config = dict(
    norm='rmsnorm',
    positions='rope',
    final_lr_fraction=0.0,
    max_steps=7659,
    dataset='wikipedia_en',
)
Each number is 128 + 24 x the weight over its row's rms, rounded and kept within 0 to 255. Layers, rows and columns count from 0. Numbers have three digits each. The size before them is the row's rms in percent of the matrix's.

# up: layer 7 MLP up, 1024x256, rms 0.094, rows 205-257, columns 128-255
# down: layer 7 MLP down (transposed), 1024x256, rms 0.0886, rows 205-256, columns 128-255
up205 102:139108166153111105131131129104116081074110113136138134118113115148130120100130151127091131086132139077122099141130108139141122124148125151142141126173098147112142120160146149119139136133115109125167114102133175139147167123160163143139143138136072129153097108140115167107163121112117160120149146098120126120181163107154167142125165174105148136112141114147121100187132100089148147139135
down205 101:098138132136158144129153112112120141142137158122094098128130105170154088125155118127156104106122140106107130087117130123086143135109141153118077168120149100123130146106110120141111100128109164152117138152099149136152168153142136135140132165148116145111129123143152130126187123120108121098160136152141079130104183156107126104123146118112165121060118146145140129098165097099139115076159
up206 094:115142103121136093145122132132115182144155142158137124117132167163158131104149129117082108119083156106105137117118081140146140111116104147091155122148128131113115130157177131132126111139135137147134088107123080154134188122145192109143105126139084122080126157074113131129159166157127091150142115147124077108132149159096092107047118120127154126095106111154121150111131141068136184137079
down206 093:095142138148129140112155118126120118156110138167143132101193072105159169122129139114147155148113099088153135138110119116119136127124137113186119090147137102121114116116118076135114128108171157123118131120153120158128111116088143127116104122166141121136099129170145113158110113088110141114110147118119147169105075105173176179159127148167147123159113118096113073139129157158154110146153
up207 104:180134098106112149173156089140139113106148113105148160163180139125121102158129138104129135124148122157151137117110119157102084115134147125135115163128127150138105125155111132113110117123110112162127080116131143138161187162132157140135134116102134125104151163138088100121142136154138065143108112148111196129137122113143127136122123108162174110087127154131146142111192132125140115104144
down207 101:119129104138101109173173116155152134152136118070102130155147091121141112082158071131170085118100096096118132083109140117115103152099109157131101148102119069168115124078141137146145128113149148122151090111110102155199126115148108120153151147131119177144151113110136141118146138131091106122153126097118164136093135105109125173135076103212120124143138122112083132130143114122127132132143
up208 091:163130133162151158131161139136085129148120128104131148155116138158116158118153108146101149099128123120131108143094105126127184124107149148127117124158122092137132127156143159107137123144099113141116065153108101128127145135138187097147161141126149133104094136109118126156145101136106101144189120118126116112088114194155124145152130150131083125148116114085135109140091153169172107142107
down208 093:159153136102111097140079129118136154145148138139160148140129095111133111114113147127135179188156146107124153127123153089142047110109138120128120102124110134159099106108142120139114100152148135136172154122152154117115112121148134153117125102118114123153139133135107122132097137083161137122117108092107119154148129118130119156119167133089179121147114180146144154156117141094157157152109
up209 108:131101134118103121133149138144128131108127150089171140108121150129126091108151112105110122117128135098145086112139134134122131098118103132143130161100177112076129121158143083091156111138140117092143082111104088163139131128135120113089127130135104136134113130082084138135156126122103163137126122103124122149078123099138123091145142150159122113076116117124113135165123141152138100116159
down209 108:100092118144114099147109166104164091122155114122114129156160150052119178143099102101124131084102096146131103096125142128134135105095139119133131137118124145144172164135119139172097139138103081086143136098145125116140144132056092139142174087077126115143089126127127129159119098115140117109112137163106148115128147158153128110128078134127125139124150138136156118132122130096148100115159
up210 098:144159127132121146131104108118109140148125152133131147146136143169146130132139130111137124120123071112142198107101108154130092144157092120086098114116129121131112112131143111114126136146108132098130140116085158133109112099135119115123157168094129133112133114119170111127190127146141109161123096118130097090139156106116140137126140138096156192134104127092089154139090119106130102119108
down210 100:137104057154115153091147147118128145132121161114092154130168121170124108110131126095102140138151108138145128171136155148130145123155113112152137076111116119120133126161114111164154084109168125148137138131145124159100134117104120155119157110140154158127121155177129166169161085155180144102139113099118155130094116066133109139125112135134179132149146129130080122108117085118112140135122
up211 082:102107160140107141173164108140118161108142163109185075138109106134109111101157153124089102099147136113127126178126119104131149164131123128137114147131134132091108163199167142076152123115111105115108105102131095146156154095161087108154107110179088141121121159097112115120165101180074122120120106138146097119139109073126122135158141126137160128094171144181146147154125126132120090128084
down211 086:128099113100182143105099118131103101117109119133116175124154122136122129130130124118134116131135116125116084048136115145119113143135145163113088128115143125151125095105109112136114088120115151137124089128134161130133129120142148142133144188072119152129108116162152116121125115140148148149159155124105172141108123188156110147113140161116114136164106142137125105118135128104151195115165
up212 117:144143102115191129107119107153098127151130096146131146135143057120094131131123150089175088113111101157113122148077140122070113122096129127124131168144123149098149156106137079091151087141128095104157149102129137151138102130137117092134121114135156083087094144090138142108146111108133088144095167123130140105107140149118138086098149169144137082107114145151153107172132129138114110148089
down212 114:122103120122119113077137138082142113127119121147104154147129095145141152126126120116145141159106137102100136139121145126141128112135114131088155114102092156191141118137111188122137121166116121154128146211113115121121082119111100138129153150099113099139120121129151167103126138108155064159104119164167115117163146111105136124085101142109105109124147113137127182145124147123131087118069
up213 094:151134157143099095129150114124111096154110100103138155151112143153116119120116177120155125140105087123189144146067133135119116134100115183138116098123177169140124135102117141128143111114078113112109109092097161121076140140151132153158099128155136122112107144112140128168122129114150070112143142123107131141102115112163112151120132105126109149181066084100172149119163183138129127120151
down213 097:126171154109146142140141180124117136127105161106112109183141192112144134109166109110180125138128137124124146148119138147083138162146144148180159119095141117161141146116131072176088145150117101146175119120133159110136109128081144138151094158102155144146165111126116147079097144111131107115114128132141106151148137145144090116157106101110114120127137178129139147112106106076139120162138
up214 095:159145124103130107161120117129093142107150105063098129148128080149130133135202113082140139113164148059130103134116132132158114176100121126171137138133162123064129143116110119126139158140089112135144082138085118111151138164140105106118145127109110127121144113140119120123166144137100148185091119137126121127133144141140115150122132146114126130111120129177147165143118165125131131148141
down214 094:124116149119120117117159137123175118166099119095167109136137116136083125146119086137095144078124191144100130167158112140154090131159153122134134145173140150158106099094120121127091096130094158092119125142106136132136116122102106086125164132122101121105113112134114141091161137134139098160093131143142132109145177082108157130079098104117152127117154169178107143133112115087147125118107
up215 110:142111143109138149113106135168111121131125122135119113092137167181143161096181144109129107143119164096139125102129088155108106131128107172138165177117117100084061184164112146088095175122126117131160124126121158145143134115131127109152131132119179147134124132161138122137064142127131148132146177137126179137125124137110118101147100132114118088127128175126134131124074176099154148116087
down215 109:136165170151142134116099131129099124114150084094143113146145106148130139112178140114120173133168104171134128178080170114102168163112114091113134124129112127157137107154135127119139122095106146126144102137105145127092113145173135105112122126140111106171147124133061135162151105096102109130135117151096170096097113138190099106140115077145112116128098137150134110080091117166169153157152
up216 093:121146121151089087118099132125168169124125125162121116115143172111174103094116104117134164132109119140094113116122140097102144104138105131162131150131168110143107169168164125102136081168157089105115108141119129079149130114130159123111112104143118153118173122122109120105135136111141094136107151103145084123140152140135152138132123113148123102125104218166154137133158127137139135091077
down216 093:169150135084168170129158129153129136114137113125106110170132108099116138117097134130161152121125108138143163150133114148133133111124144110110153169133146089097107130084082127090129095125128174152140121140140131127098115126103142143110147090109141082158142169147127137168088123135105128099138159084118102136116117133088142067130101134168121120156135149128091160147133112136131153141161
up217 094:132139141086134078128141110099131153127132118116134144131124110171174128147163149142104156126123096074121117141108151114109138159153134125122121136099113137110119166160119125128112089132102135099136094131122106151131187128140150138130099168154149111149133116073154138137131167161114108110125124132089150117088128145151129127068112158150151111133111128166129155176138120086153151144143
down217 092:121148121119166164114147111159134127115131122105158101140118104115093125133145080134128123093152137130086136133124136135095134152073184183099139094115114155143135158131091150136138128131064130121133141130076134118139211135173128123116114099157114153130151081102105148129110125141089112105152110135091128130122133095123129113136111139104186161091145140158133116074141147133126136098126
up218 106:143127165084132127166095123125171110156099122093149134137127108122091143120161128099101142168159126126105116132140126130132123114134150142115133124123110123108119129115135130116100153185101100135120065113058113117119153172128122152117115098149146118100203086076157123161132129148107121171155091115126110162145130150123110101115085125129155155120130120156165121132101127105143196105142
down218 109:087131136155140094131109129121163143133114138134167145152103102114098123113118080079117150164131119125175139112120142165097122106091138091101126144131107164140141133142119120167140144127140124126145087115108190125142145124105147112123137132141155137138102142127085146140096131103109120153102091125102124143138158136097125121131158121072111141159102102120148141052151132128103109111114
up219 112:117119160143103122132124125107136159178124104085123135154115121149162112097163089106152124155109136094152102125122126179119143124134108130150125094142151116130082124135120128111129118099122066120116132133097140140122147148149115132153115084109131125078164158115107097079117118145095077147160167103087094140111071130135089163132080171122139133118130150123061128127121114132154109138070
down219 105:141167164125166101178127110129076151100124108076113133155103142091124130086136112117145126142140142157134146100162148159158108122146117112171132129098149153093152101086101167115130134107126122098121107122129102090098158141130139114152170105113155123109108134107113093155127119108142150121133130137133117158101155118118146107085113103155147096139139091106123070099172158180162125089104
up220 076:163133147132107119129130123115134144130095124109147156145134140127148126175135092153134145112102130153137108119129161135139122123096110112139109096118127145179125149093104157125139131138099132140145124125099123137139106108128209122113136155140131102116089094143101103139126154085156096128147140158111137164106144121121108117089105136117124103129137147085151118144099120145110132129121
down220 078:128143099097105099178115112131106109090150103108130102115134108156112120106135127119139117159155134115123130112123091133119141150142124132156139120143163105116108133160161100124139136132139113125115160102131160119115165162162131118121091119097117121102140145111152153077150132099105112115111110125133079131135127134144123111155133151138137121094108127134096149112152136136122113159133
up221 098:142115120083136151104154141146095129139105110111131149149159145153130159106119164117134095121120136160172148120101130118107089163133123140195151121132136135141128184138128121135109123121138077125158080137085141102120110150146115126121075103073082059101133119130133162135131197136113110120145135136131147164129133103115142152139149138168159056107122120131136154175190099131124105118126
down221 099:134151117111117170102138102132148110190126166195137117176130153118142135126135144112134125145151120117122140122127097104101132127124152155101125098131127151134157163104136099141114134164122122149124153126148160131158092115177141129148179120128148135138105134101145059119127157122100127136180141111137127090130121135097138134087125062153122125142095113118156132075161127112167129112125
up222 095:107112103116120134138130128128089084130127097112173140098091135117111106107158130140127136132126132106121088123124127111173134125128139173115127148139108156146132165115127133124143147132102158119159154152113116116113127134209161092155130109092098102076117093101099143113152125154155103148181155167142121077135130171113129135136125128129122150113103151124153144113122196085135141117112
down222 096:179096147122137126142124160131149078103094146105123100142145155163111141125099150085107123091117138177123118135129110145098071167182137121128118110171079168168142136151154115144144160106118116153123126123161126173104117135150103121155095147138104170115146103140088102094099130132119122150129162114112101128152151105112105108165109134155118123151140145165130120145159130100115103135114
up223 102:109115152135074127147102104098138124126117164152100126141126094140130133117127177157125176113114114135128095112148138137136102122131122089120128143141113120150135133120166107113110137115105132109101078118099146153155148195162154091157145081142118143149157153094132114129128127099148129124147107135122089165099125093188147124152184102151141133142095112185124105114149134082133113136135
down223 102:125154160121109187080084128125116114112105144122166131111087143113164081132125120131131115134135116103160147142085114121181173178095125148147158144162129135124105123166105141150130125133165109129153137169145139076158111150125121109125120109037142153174144085105127113092149116107123130121155104115108131092122095125100124133103106123106120138147158153149150169109135133120137101151085
up224 109:119141123098097113119117105116073110130080126147141164125155132171108131119126180124141130084084150107115122098144140112105137136169061145141137153130109170120110145128112102116110131109128127140156138168109109098093125117151111163157085119146145093097125123141098175160143118096117131137106111104126114151166103130123171120120102140111139126124154092108123176149168124140114170172115
down224 106:150089146103095107137137159125158109073130142129147104149187140145125121103096084161130124144168125148123105133122112110134135116091125079118168095106148096124126158105069145132120098147117119094103108098067133153126141142125148105089181143122151123111110144099156137111110137163150119173140132109171175150118170152120116107134095122137078155094115142140132132093122137124150134125134
up225 102:111116128132119081144149115147163123095115174124108172132143118159150098104143146099149145106149180117125165125147134154119156120105130143120165113170112164147109172114146093131147155111138119122155130138124138114114122139160127136138123139105133103104160166105132153117102123169145149152165115122111107155180093145176156058146108142125086109106114097136138126138123133110133160161108
down225 100:138120151120103156111097147144151142130147134106059128067134127137080149164141079119145149151128143092089123126149125113132122113123140112152121133154108135146128159143148150141091142141158132113088111136129134140114080152109144152081164106096079133115134098130115147130130126148116122145146095096100100096140146109142148109148120159087102128175152171096128106124132136139143115095123
up226 100:111095124120139098121132132090139144093106138099136139160167133138132100129158171138120155132111143143123085144168149159160070133151134123153135124103151140128134159113161072120118131144110134128144139165133085081111145113173128134147127096119113099113113083109107116142146136145161096178154149134066158132089087144132142137151102183139091148144116146138089138104136112093147143105141
down226 099:133121129103189156172115171075108104140078125173142125126163135117161157144103139125129176074113149138118122127100095128133121103112080168129123096067130139097123136143086131167148128112100097116128158137122126149112119127113150124092145140124119126134143138146118127104134103095163129103178098124125117117170093094141106093132127171152152086130127119133084138131134102113126122136099
up227 099:114099130146114095155132127124133136163132129142117138110166126175143131094140168081116164132111138145160145147072130108103133137125077161117122122099141112142093118166114116105100105109150105128125120089118085126119152145130122087115135127154122104103147106086097120141141136157120143127146132108128141156154143143146137114108103083174098186118116097119160150134191097108157149099065
down227 101:100100131140118121126117091118111144101141119145146145102113125148100084131139133160104142141108136124126054101163106127101124125115147123165098149158109117129122090155126117110102154134124109114126162145140108150128109113146133165095120129127174150127149111143184106127105157151130178092133155133091055147123147158157095165142117170112134075135096119114142125107133152118157121124183
up228 103:135155101130124147146103102151103140142100120090142145116138136128105104082135114083104144101182139125150123113141136122105135143140126120094133171152135122118123122164153152112159141180126125108121133174090125134116106150135093152150131164126093149129161080091149111135119156131119107118121129133120128140112120197164120139155124189136154135124114140169121161130077144135135122145108
down228 100:113117108147113147067107109132092101159156089112132125162164130126144123119161114117102109105109068160123103138099107123120156125129116120109108095119101153130157108154115123114121145117158128086094147127104150148110138151144125121184107187126113189128126135101136141111138142121157136154096169111119108143147140102136143110149137106152110125114144133089118124118184106176140138116114
up229 095:136161155129109121105139116079174163127112137142092115151146120120146087085173136123095095122092111119143150147115129095129091179119116138114118156126145143111119179119196111126118103145120100131102141142128148153115178170166153087161138118117106118139124125169145082168155136054113121128117100129134101121094079182123154098132082121134111134107142105153100155144103156066132165140108
down229 097:135129124131103103120121093110141110135101135143116119113154070182146103116112152133132137097124155138116127128124145148165130119126114135102151140102186139061138127150165090149137116130146129104126113157117106140097168128090118133146138117134156142104116120165118136089149131172122094166126104143128122106194112097136142163147092167154103107156129127119124102165162188114179137171117
up230 105:159099145132114100108120112155129094105140114183161147112116111133102127078170166122143153089101095064126126077145089121117126139129094131129110121122104146127105132153147086108174173136112135093164133087147113138119099158128096129096115117117151143097133126124128123113121140073118144128156131151135149149075073129139173101108141149073106129141127132133116115126118123129134165154132
down230 102:153134145149140110147086120125097072137157139161199103114179111133148103165119129139115099146105144116097097106119113147138141145158169121082041149085086117142109120120157164128157113092108130089136131104121129118126140134168115114127139128111087140120123151172123146116131197150163091136096105114113139084131141116108136105135139122105130100101160147112103149164066148169120066154119
up231 093:142098097093114135156112120105133104138100148094110108105126122109104154123141103160142135098138154087191103164079113107101165126090109134109146126120136139150115125091110087112176084152116125148109121125162110108085136116129110106121131118083110118098149110092124138153150136193126163124132166126075170149145107154135149095125137145129159117147125121131117132164154155120125147145119
down231 097:112142120125081124117108138133139120098139134115129154103105150141138151106112111084104080141129133119101148132113122131140128107128148157149131115139114140096118162109143101123126163110101104129155073150117112131135142080161170101131151088133108123162173084141133119131145077095131129150101132139129060086125095097084092112141140147131159170122104141079161121110108116124148108123143
up232 096:116134121132103147137125107103115158135136141087109112095139119096122138148126129117105109130123126180127109169151104143128113132144102152155115113160111132192144129151156075127159120147153109051139135143106169076076134105155158105145141125115175094125150125137133087113150108148131164129137179135115135171121113141201110110088094137111165081145124112143144174145141139077156126112126
down232 096:093157131154115161167116103149124107086152070123165166121126164144107067134117106150155114161098115122110144151169159118126106137130100141167134097083143142096109119108126145098141100114195152130139133105105129125096143104116116114145125093120106115127135146133155121132152170151142090128112179169098120154130133145123117108129155105183115104125139115123124151093149137118121109143108
up233 100:119132120078128125116125131176093136154132152130132113116153142187137146103099122134146173110113114095115152125167105127124142159108136132121121155174114129144094097180110108112104128129128123113157134122095121151118101172142175120115104133110104163120131093116109156125145148181121164105144101100108129139121088159092160120111082182137124113157072151137134157156113185134159122133077
down233 103:114148115193127201138087104091116152122145109155099104170069150151085121126142168122116122114106117118111190142113119153091163127150126155146141149103161161093117139149149140111152143086112151146140113095140079095147141125155149128142130143132119122105140181174158122148124161109137118129137143079118143157145090126147169118127130110126128126105157132108131125152123161120122099132131
up234 118:121155139131125144115085115144116136161181142107120154124169136142133088084131137101096115121100126144130103168164123158108113113144097118122112100118122119100129149101163086098133128117097065146113086149115144124128152147169103109115076076113160111139135162107146175109154164124086100089138166096114097139118121097125106130128166129092125128109129114152142125110152166094159129108145
down234 109:150100127155107140129095131108150120143122121104164119109151123115108154152110147178110132118131140127156148119102110120126124135106145155091090124119128107105152151179127127112095131141167187095126124132133163148123190147120139100119138177169155112125130134175136104150135141161108132102114103127129114136178107166117117135150074115130093166148089155156153108117132131127107170108139
up235 104:162098111109109138195145141132132123140105133111094127114099122131118143099143177123088126145110107062114143124102078147125149155176111113115144134140127136138147137101108158144083118157115136098124108188113144084151120135133138126114088147158121109150146192141141165108132168112132122136097148174117150183155161156142138124110141140073132090145127103176107145141103106131155156134131
down235 102:115144137097120161093142106148126139144117115153138109085115140100153127118145154135084135115113134154105146122117157142094153118135115161133134126093044118136114087141148127130147090103123107106094099154150117126161126094127139132157149134156135126105133148165151111119114119163117108168107140145141126151112110133097101169126098102127118176078104119126117116122150167103114112112101
up236 109:133125107100091116174143084146155107158096143118145128087131124125126139108115108105160097160103167113135166138120079159102121170185127174102099118129149113105146148138117139136166129113106108075143152124105116156152139106147133116124132155086116114102146102151138138154149108094117138127103150134110134132168130103144096164118159138125163103126142154122097147133124126103107135065147
down236 110:098171136165124144152121137154087163118117131106118134129145125129124171135187115139153132133101115112132115102145127132125158080160134110150118107120162125160096125121143150150124149166152168142113119152105087139103124086139118171165136177116149123183159145150143091143125126158093200094143128109150136135110147132145134100115133132158107125109108120122139121134110109159134141184156
up237 104:138146136157090134152105101157148094114101109090145149122136155103151154114118134111136108142128175151157135119143110121106107149124130196124127142109110138090157134125171156129137134157131151158080143096092090140115130149148144141133166153157139130138127161153134118147150127083096101161114152106105160150136102074158151117135168141135106154136093144136099140140106125160124137172118
down237 106:135130120123155140118139151156166081092142174134109100077142128124123138128118120173125101135174125129149135120190137159151120118112139102131147113148130117123138128169104114162136139143084119120147110113120099104166150089117123137135142156115135129101148174115111145110134132128157106187132122133121122139127150132133144087135095133087118136137119137168120155145181140122131120120087
up238 095:138162143160110095149113133157087173127147106118106182135119136121150132143143160106119162153103118087125146140155148127107175124144122093182090149126104119110128185101161146107140113131123120129084145120081100140153176182117176110123173159079145125109125105142140119129121124093159102121133133126107109130102121132171158147119127137130128120124107091119165123124111122151108140108137
down238 096:131154126112142119118096150123122184100074094101159099143136130150160134106132121115117117114156092121121120164140119123123089123163115113179125095090097120104160106184122143095128119150087173140143141151098109137123132142014092143174093127125101106126132118140148133106117114102128121114068102131110119097150077159131111136094128110100116137135118125091145144152145135116092091142115
up239 106:120104121120132100142154109113141141116142090127109137128067117143137144133142136133043137109162153068101100136175121156103155109120102147094109125138123130167125129143158133116138131142149119118134117128115128139167145174138129115072122130121103126133101092104119148129200124133116094132155165103121095139110127134137098083140100101124113117142111086159117117122148165131101125170107
down239 105:116104138141093137154112192141180111138161148123119129144139159146163116106110144110079089105171141118140155125111154141073160119144156173151117158170136111095086162144123117163144106163126153080113111099107075156114156106127125099108148135126142137122153145154127114094160113104166094110111128155138128107148099152104118200115137160133106156115127127139113147109086117126119132129115
up240 090:137148143106113065127090122125147143134111150179164131081137096154130146115139109075098143127133139087149123112116152165138119078095128129131144112163109123148128122104128126143091079128126146146161152112123126122126113133144122101123133122130145058120117170124116076128154140143136133162090154132090118150162108123158138122123105109160134174138161131147152128128155127063141168107141
down240 089:121136144121113101129134111156146117150147112124109171132086166104098151128155142100122114117177123134115153169143112124103138134100138171160137126095157131116103125121211110153114131169104140143136090126131108125099112147093130168089110126111094137115181113078111162110139080109126106109182159092122114117169101145131119145104109168113138114125111139157118124140109076139113135165075
up241 097:139098163099114111160111117143102103130120138097122149105142161106163110183127092128112125129155116086110084140116129122128188122172153100121151128125112188110134149136169166112161162126123097095137132123127162149097159153128161123125123121161128101132110141077107141141146168099133086110135129097128106111127159094174124142089121106105136107142112113125119152152135134116137148064116
down241 099:166105156146110128117110125135116074120128145160149149108147142120130112132108131125171147124147087124111118100114098114120112146146123080145138108060095113143125120102131172160146092129163139064130099072154172129115136126120133112117106096161144113102120132111132137145096101164115138111106118128116159126119093162076102165145102138127140146088139121087167060152106147148125058141113
up242 096:140091123062147133165121141153116138099105161138135119125125112116107127108148136120103104106147115140085151149105111116144148152135135118167178112123121073090127170119131147103160137132093118120158118128131114129086132109185089109128120135145122149145083146145136153121168121106149089133085148140127103125134111139143080131081151145111155089114080131111174135139113138088165149178153
down242 097:105169120132110113135162112045111116163122128121114105144188168117156153143096109131123147104176104062154137181151139153106118133178097074120135067160151143119123115112097135184135173142125119098116154127143130144103122135124136124156134102156151158093146141107129127117145145136140114137111103137147143132123131142145159136111141165142115116123120105193150150113107108105108141114107
up243 108:152095103111108130131118118119128087134138102122104121088126145107170165122105173149123141185154108111142117147140143116162166138144086141123146101146139130109124146128157137132163107153157105105058134141116115120129109153159153107143099147075108095099158159142160122152163094136125091154114151121103137079127121117178104070154087150140155105103106115178088151130137114116182124136117
down243 105:130156152116148118138148174156117135141141096108144142144118144163133117135106127146124110112161120100149155097134144162152165142155140126160174100111118125131170137115059125174171164141131114104164123118129117137107120113141093120124121116108143181161140122135108142068144151164107121150127134125135113107180134112120122104134131162115149134140156125146114141134127099169160132127148
up244 091:129156126082118121131146135141108157103136136163132137121111120163096144117114128172138121116104124132117145143136105115150138104133130170126106115157108148065115127164149128136124105121110151124138151164120138157088122167188127133116096132142151126105158135083115157094150165132121097172105128072096072099182125164133107155106094161111120149076098110136131136106104160120139132125119
down244 093:143142118095116176169152173136144180155111129101153070150160129130097113119131077088129120109101138149095127110110123096155128139143107156114119126142087130082179155152071128127133143134146130184129097124093139112128151137100170099154151129121122121108120093125084136105141100146115126126128131087118133114137123088105134112135135132101120141110094137124121112116140099090126172116137
up245 108:130149150132114094141123089075111129091109118148105169088135136131163078127138149148149077131148139121126175111126110114145136144105131114136135154157150085128104155107133091116116117158092126127077091153121108094100102149131155146126153154109131134153098123143152078106140117128102139144151154125104101136107150115149125108132099100072148150126107134131111134119135129080147163086095
down245 104:138129096157152139125156124093163131142116116141108153160169109115152137115117149084129110147142103180076153118119166128176153159183157157138093134100174087164144129138113141153121107129113145149104142108133118136116113127093180148159142093118166164101093144122123125142103141101119126112120161099132104138108178128165109121152121175099163158159142121148137115119127143102141169159098
up246 104:159154121090128129140134136146144134126137119109114091098144134139118104107156145119134141105155099098140139182169117139107095145170092125134143102183155136131110140077118114120086087139170171137169132138129136136075130139143127135182120114147132126112101100117106123127108143150115121145125145128131144121126146112156124119132094126102119093128137131110098121135159162158124160143087
down246 101:101098136113138163091128162141141112140147134143117077098175152188103143110103118184153146123169127128125109103115142123167115158141133125124120139136096152156165129124104131108132099102107142145131122116139121174104107109116165140138189117103141127138100121160117111153159114148151105140136132163117129143140119097125114109139097147120091116138128093103131185148102131130125142110119
up247 091:156120144118106090191133116097122152144132125133103131138114151162124129108137106163139153121143117143097169123125125144088177096134070144123154142112137165139085131148154108090122097158117106105119112132114118114141146107132164120131108103106090096120123176128118147119142122074113120120126144140107133126159141125140145127106137165120121136164094080148123122161143142149152167157109
down247 095:151116117131121164127108144102118118125092134149137101154159125121116127125103093096148187110117111130146150131146089106118147153113103127105125098120150115100170096137146122107134131101121097112133140152146113129130105132109086103088112137129081141107128143146108130138140118131100161089139097119108091143095110111102108153102156095093130106144160146117139156143127111091082134155125
up248 099:134144125084143118145081104133106123129101121132135148083150139096192153108150124190075147167132135132110113145116142150093143115135129153086102117135121106099118171163105109094190079144141118127155100102135138133148194138142101158157145092129163078109149121125142162116133115089109125124137102138093091119158103167176148127125121151155122121123145099167107139167152122108132106134099
down248 100:106101172114136121147151095118147158126147111126149182142141099127144123146137153101166139091112132138137153122163138116140139114133168167100139142115099139118106114110130108166083119070149138116176128139104114114144115136146140149129151108149113114125074077113123145139137144143138144123152150130118151075140149156128132125134121123155120121119080105106128139127132120151167143088135
up249 100:147131119094162082129163132174113115104149157060146152088115107093107138122105085153107112123087105152116140152119128110106126107124139120142156119134132122089170157115118154120106113112141122104110133140158123138136120158130134089131141137098112127125114133123158143150125067131094124159124139116118116077139105175144109102132101126135105107129122120158114128142152118141131146132105
down249 100:136105126112127114144088170075084135129147145123139154112132136163175137158128147101146105113148146108132108120119114139176155112117139169090095140134149127132122141164108103151099126157079136129133100140090168100128128104115128159154117132128113137116088132160099127118131126143133146149129160107143123131146166103126131157093075145146129120140106151130123131096096091108133173119146
up250 099:157098163123137098124108127149137121103135172119127123134112143148142136097179108110142117172140110132132117095111141148085147138141141117113116092140172145151147153096136129140115065099146097114110124136111126156107141108174116141167148119112104138098113143132138135117157159086108140194094158129116123135160151146144130121156125142147097146138120180106117122129085111076159117133135
down250 100:106070135127116138116129127141134124136159079114138099112140124159130112134120169133126105144131127133128101132115148159130133103109099120134161119106186117138145157159128144141137138141120180111129102137062147115145101138115154156159166091136141105123129125166130137153120165086166078134131147130106133155154155153137136122108123147160083135135133139133153107112122145130149149163156
up251 108:143138159148175140120164133131130178119141144117151182139093162148137147157159120149108145167090137124116109141133102138117134108105147181143109121135124138086111150105122082094170150110144145115156130095124158079104148108141124109144146142103166129103118106107145115095129177128135125134110181115105101136109135134135129149092105156137117102120151148107142092122149111107129182166143
down251 110:123153132169164113098091119104123131120107101151120165157072139132119157153143177169091117114145090125094114120117147176126112137124124142120142151166125100134096146123149124133177103136083193136115135122126131105152122097099127138095144118186115120141105135119144145060128084083100137128142172124114093170157153121120123114092152093131137127138118138125082171186128160124134109159128
up252 109:122106116127120160144136136181131134123161107173130100134138107160118122091160097145151138082165132091164109117114075108125148120151100110115124136159134138125162124164169147094131134142085123128148128132109158134093115150133128120111106184139116132134140118110111133142143173098133110135139155095098106090174113099144165100096144144123138179158101101134133126101111146122159141152130
down252 110:169184148104178180154144129116074137125139130065165107163084111112150166082119103082139136166121140145106153160103107088130151154099135138133106116114137146122149136137146142111109109161120129100131154152123079120169130154138148104117105131102127135150127114093124137151128140149116094122159160159119149164143147130092113140175174126155139099154144114166161134103146140084115130097099
up253 113:094117107107125122193121113116115122116079096119162156135139125151124109115144140112144123124118138135127149123115114139121118130105121088120159175152125154097123105152164139102140102111094153112143130079124148180109127139121145088146151189130131106105109097137120134111174156112138102131112126116135113132137144144158103171103154174135153163177091119148086124151083086120135165118124
down253 112:123189125146161146098094116112130125158116136113074092126106145147136105148136132132116171151140116087133127131155101083118145110135140120098157152127076134103169129134093104117107130140124103127114143118136149109142091108100104127108130121062128133080150123109129148129107137152113142106100122089124131136107109101155162131167145166100090113122127077153135142131112138100126126113123
up254 086:148164169126142107182161136168116150130137085154188149151133120126153117104146126116136124147173151181092143099145154130124101155107147138112090159109088128131091149132131110121120146168119108112147146127139123125122140133161107122144099165136112124131174107114102132088131191131126142181163139135138091149121116178145145128134146152116107137132125116096131162114133149113129144119116
down254 088:126141141168145117148130185172171125127126169125114135148143121180096140165095109093131102113117183114110131122079113108154164089160151142167080137092148116105189098131095166163163117119130150130135125121112119137107138151136114086150128137144135137132130117107098104091112114109100168129158091117174151151097123119114180115120166117136166138130151111136145138191149107146136118096130
up255 088:153136117120124117123077121129129127170087156106145161095169150114105103105128110131150173124165153146163101142053127123090113112087143087147115145129134127149136099100124122102144094141146130125136090137066132156165134159135144142118088182133146172100128141088152151150116109149156109098189132120137155128152127118143137138130148161094127105111143114101121098093147128141136116152166
down255 090:111107129120124101134174130107154134065137119154127095179115066118179133124165156125054135142146132091118141108141128139159163137129125106112117115129143123122128125134128125076121147101156126117151167123180112098160102096111112162186156125136108136163086137096154112129151128102115118106117169142122131143136142118094127141115125148161156125138148117139156167140108145142137136134114
up256 102:158115176126127112103131138150147144106152146118146127119158158166117103125182131116112128128146142132103090141128121139093109101154126150092122138153129144109139150176096114103103143141127129071143085194117149127116157128167124123101097113198092103114134101106106157087147107117135107136123119121119143111183122129160098133122110153100118106134099116110137149119108100085160134159140
down256 102:152187119142141105130136142149142134153154149190135126146121114104137140124132147156126128112126131119117102160150156147155143111155141106191108109105170152154127145099120132128147172149184137139142147116154157102158118142166134129164105159106140091162112156132104140134138115119137139157151155141078161105135117110148112117102071089080105148143131078144108159089126151156112131170104
up257 097:147151135182098101136085114139117085142103103150151138136119140123155125075135175146074126069130132098115168159128131144141118145152115112137137150142111155098115143114182122096199082125109166134108153138105145143095152141156104163168137138110119111131134118076128122115159127125093162136136151170134112147130148126124190123119121120095115149138111161161100148117147122142147098120139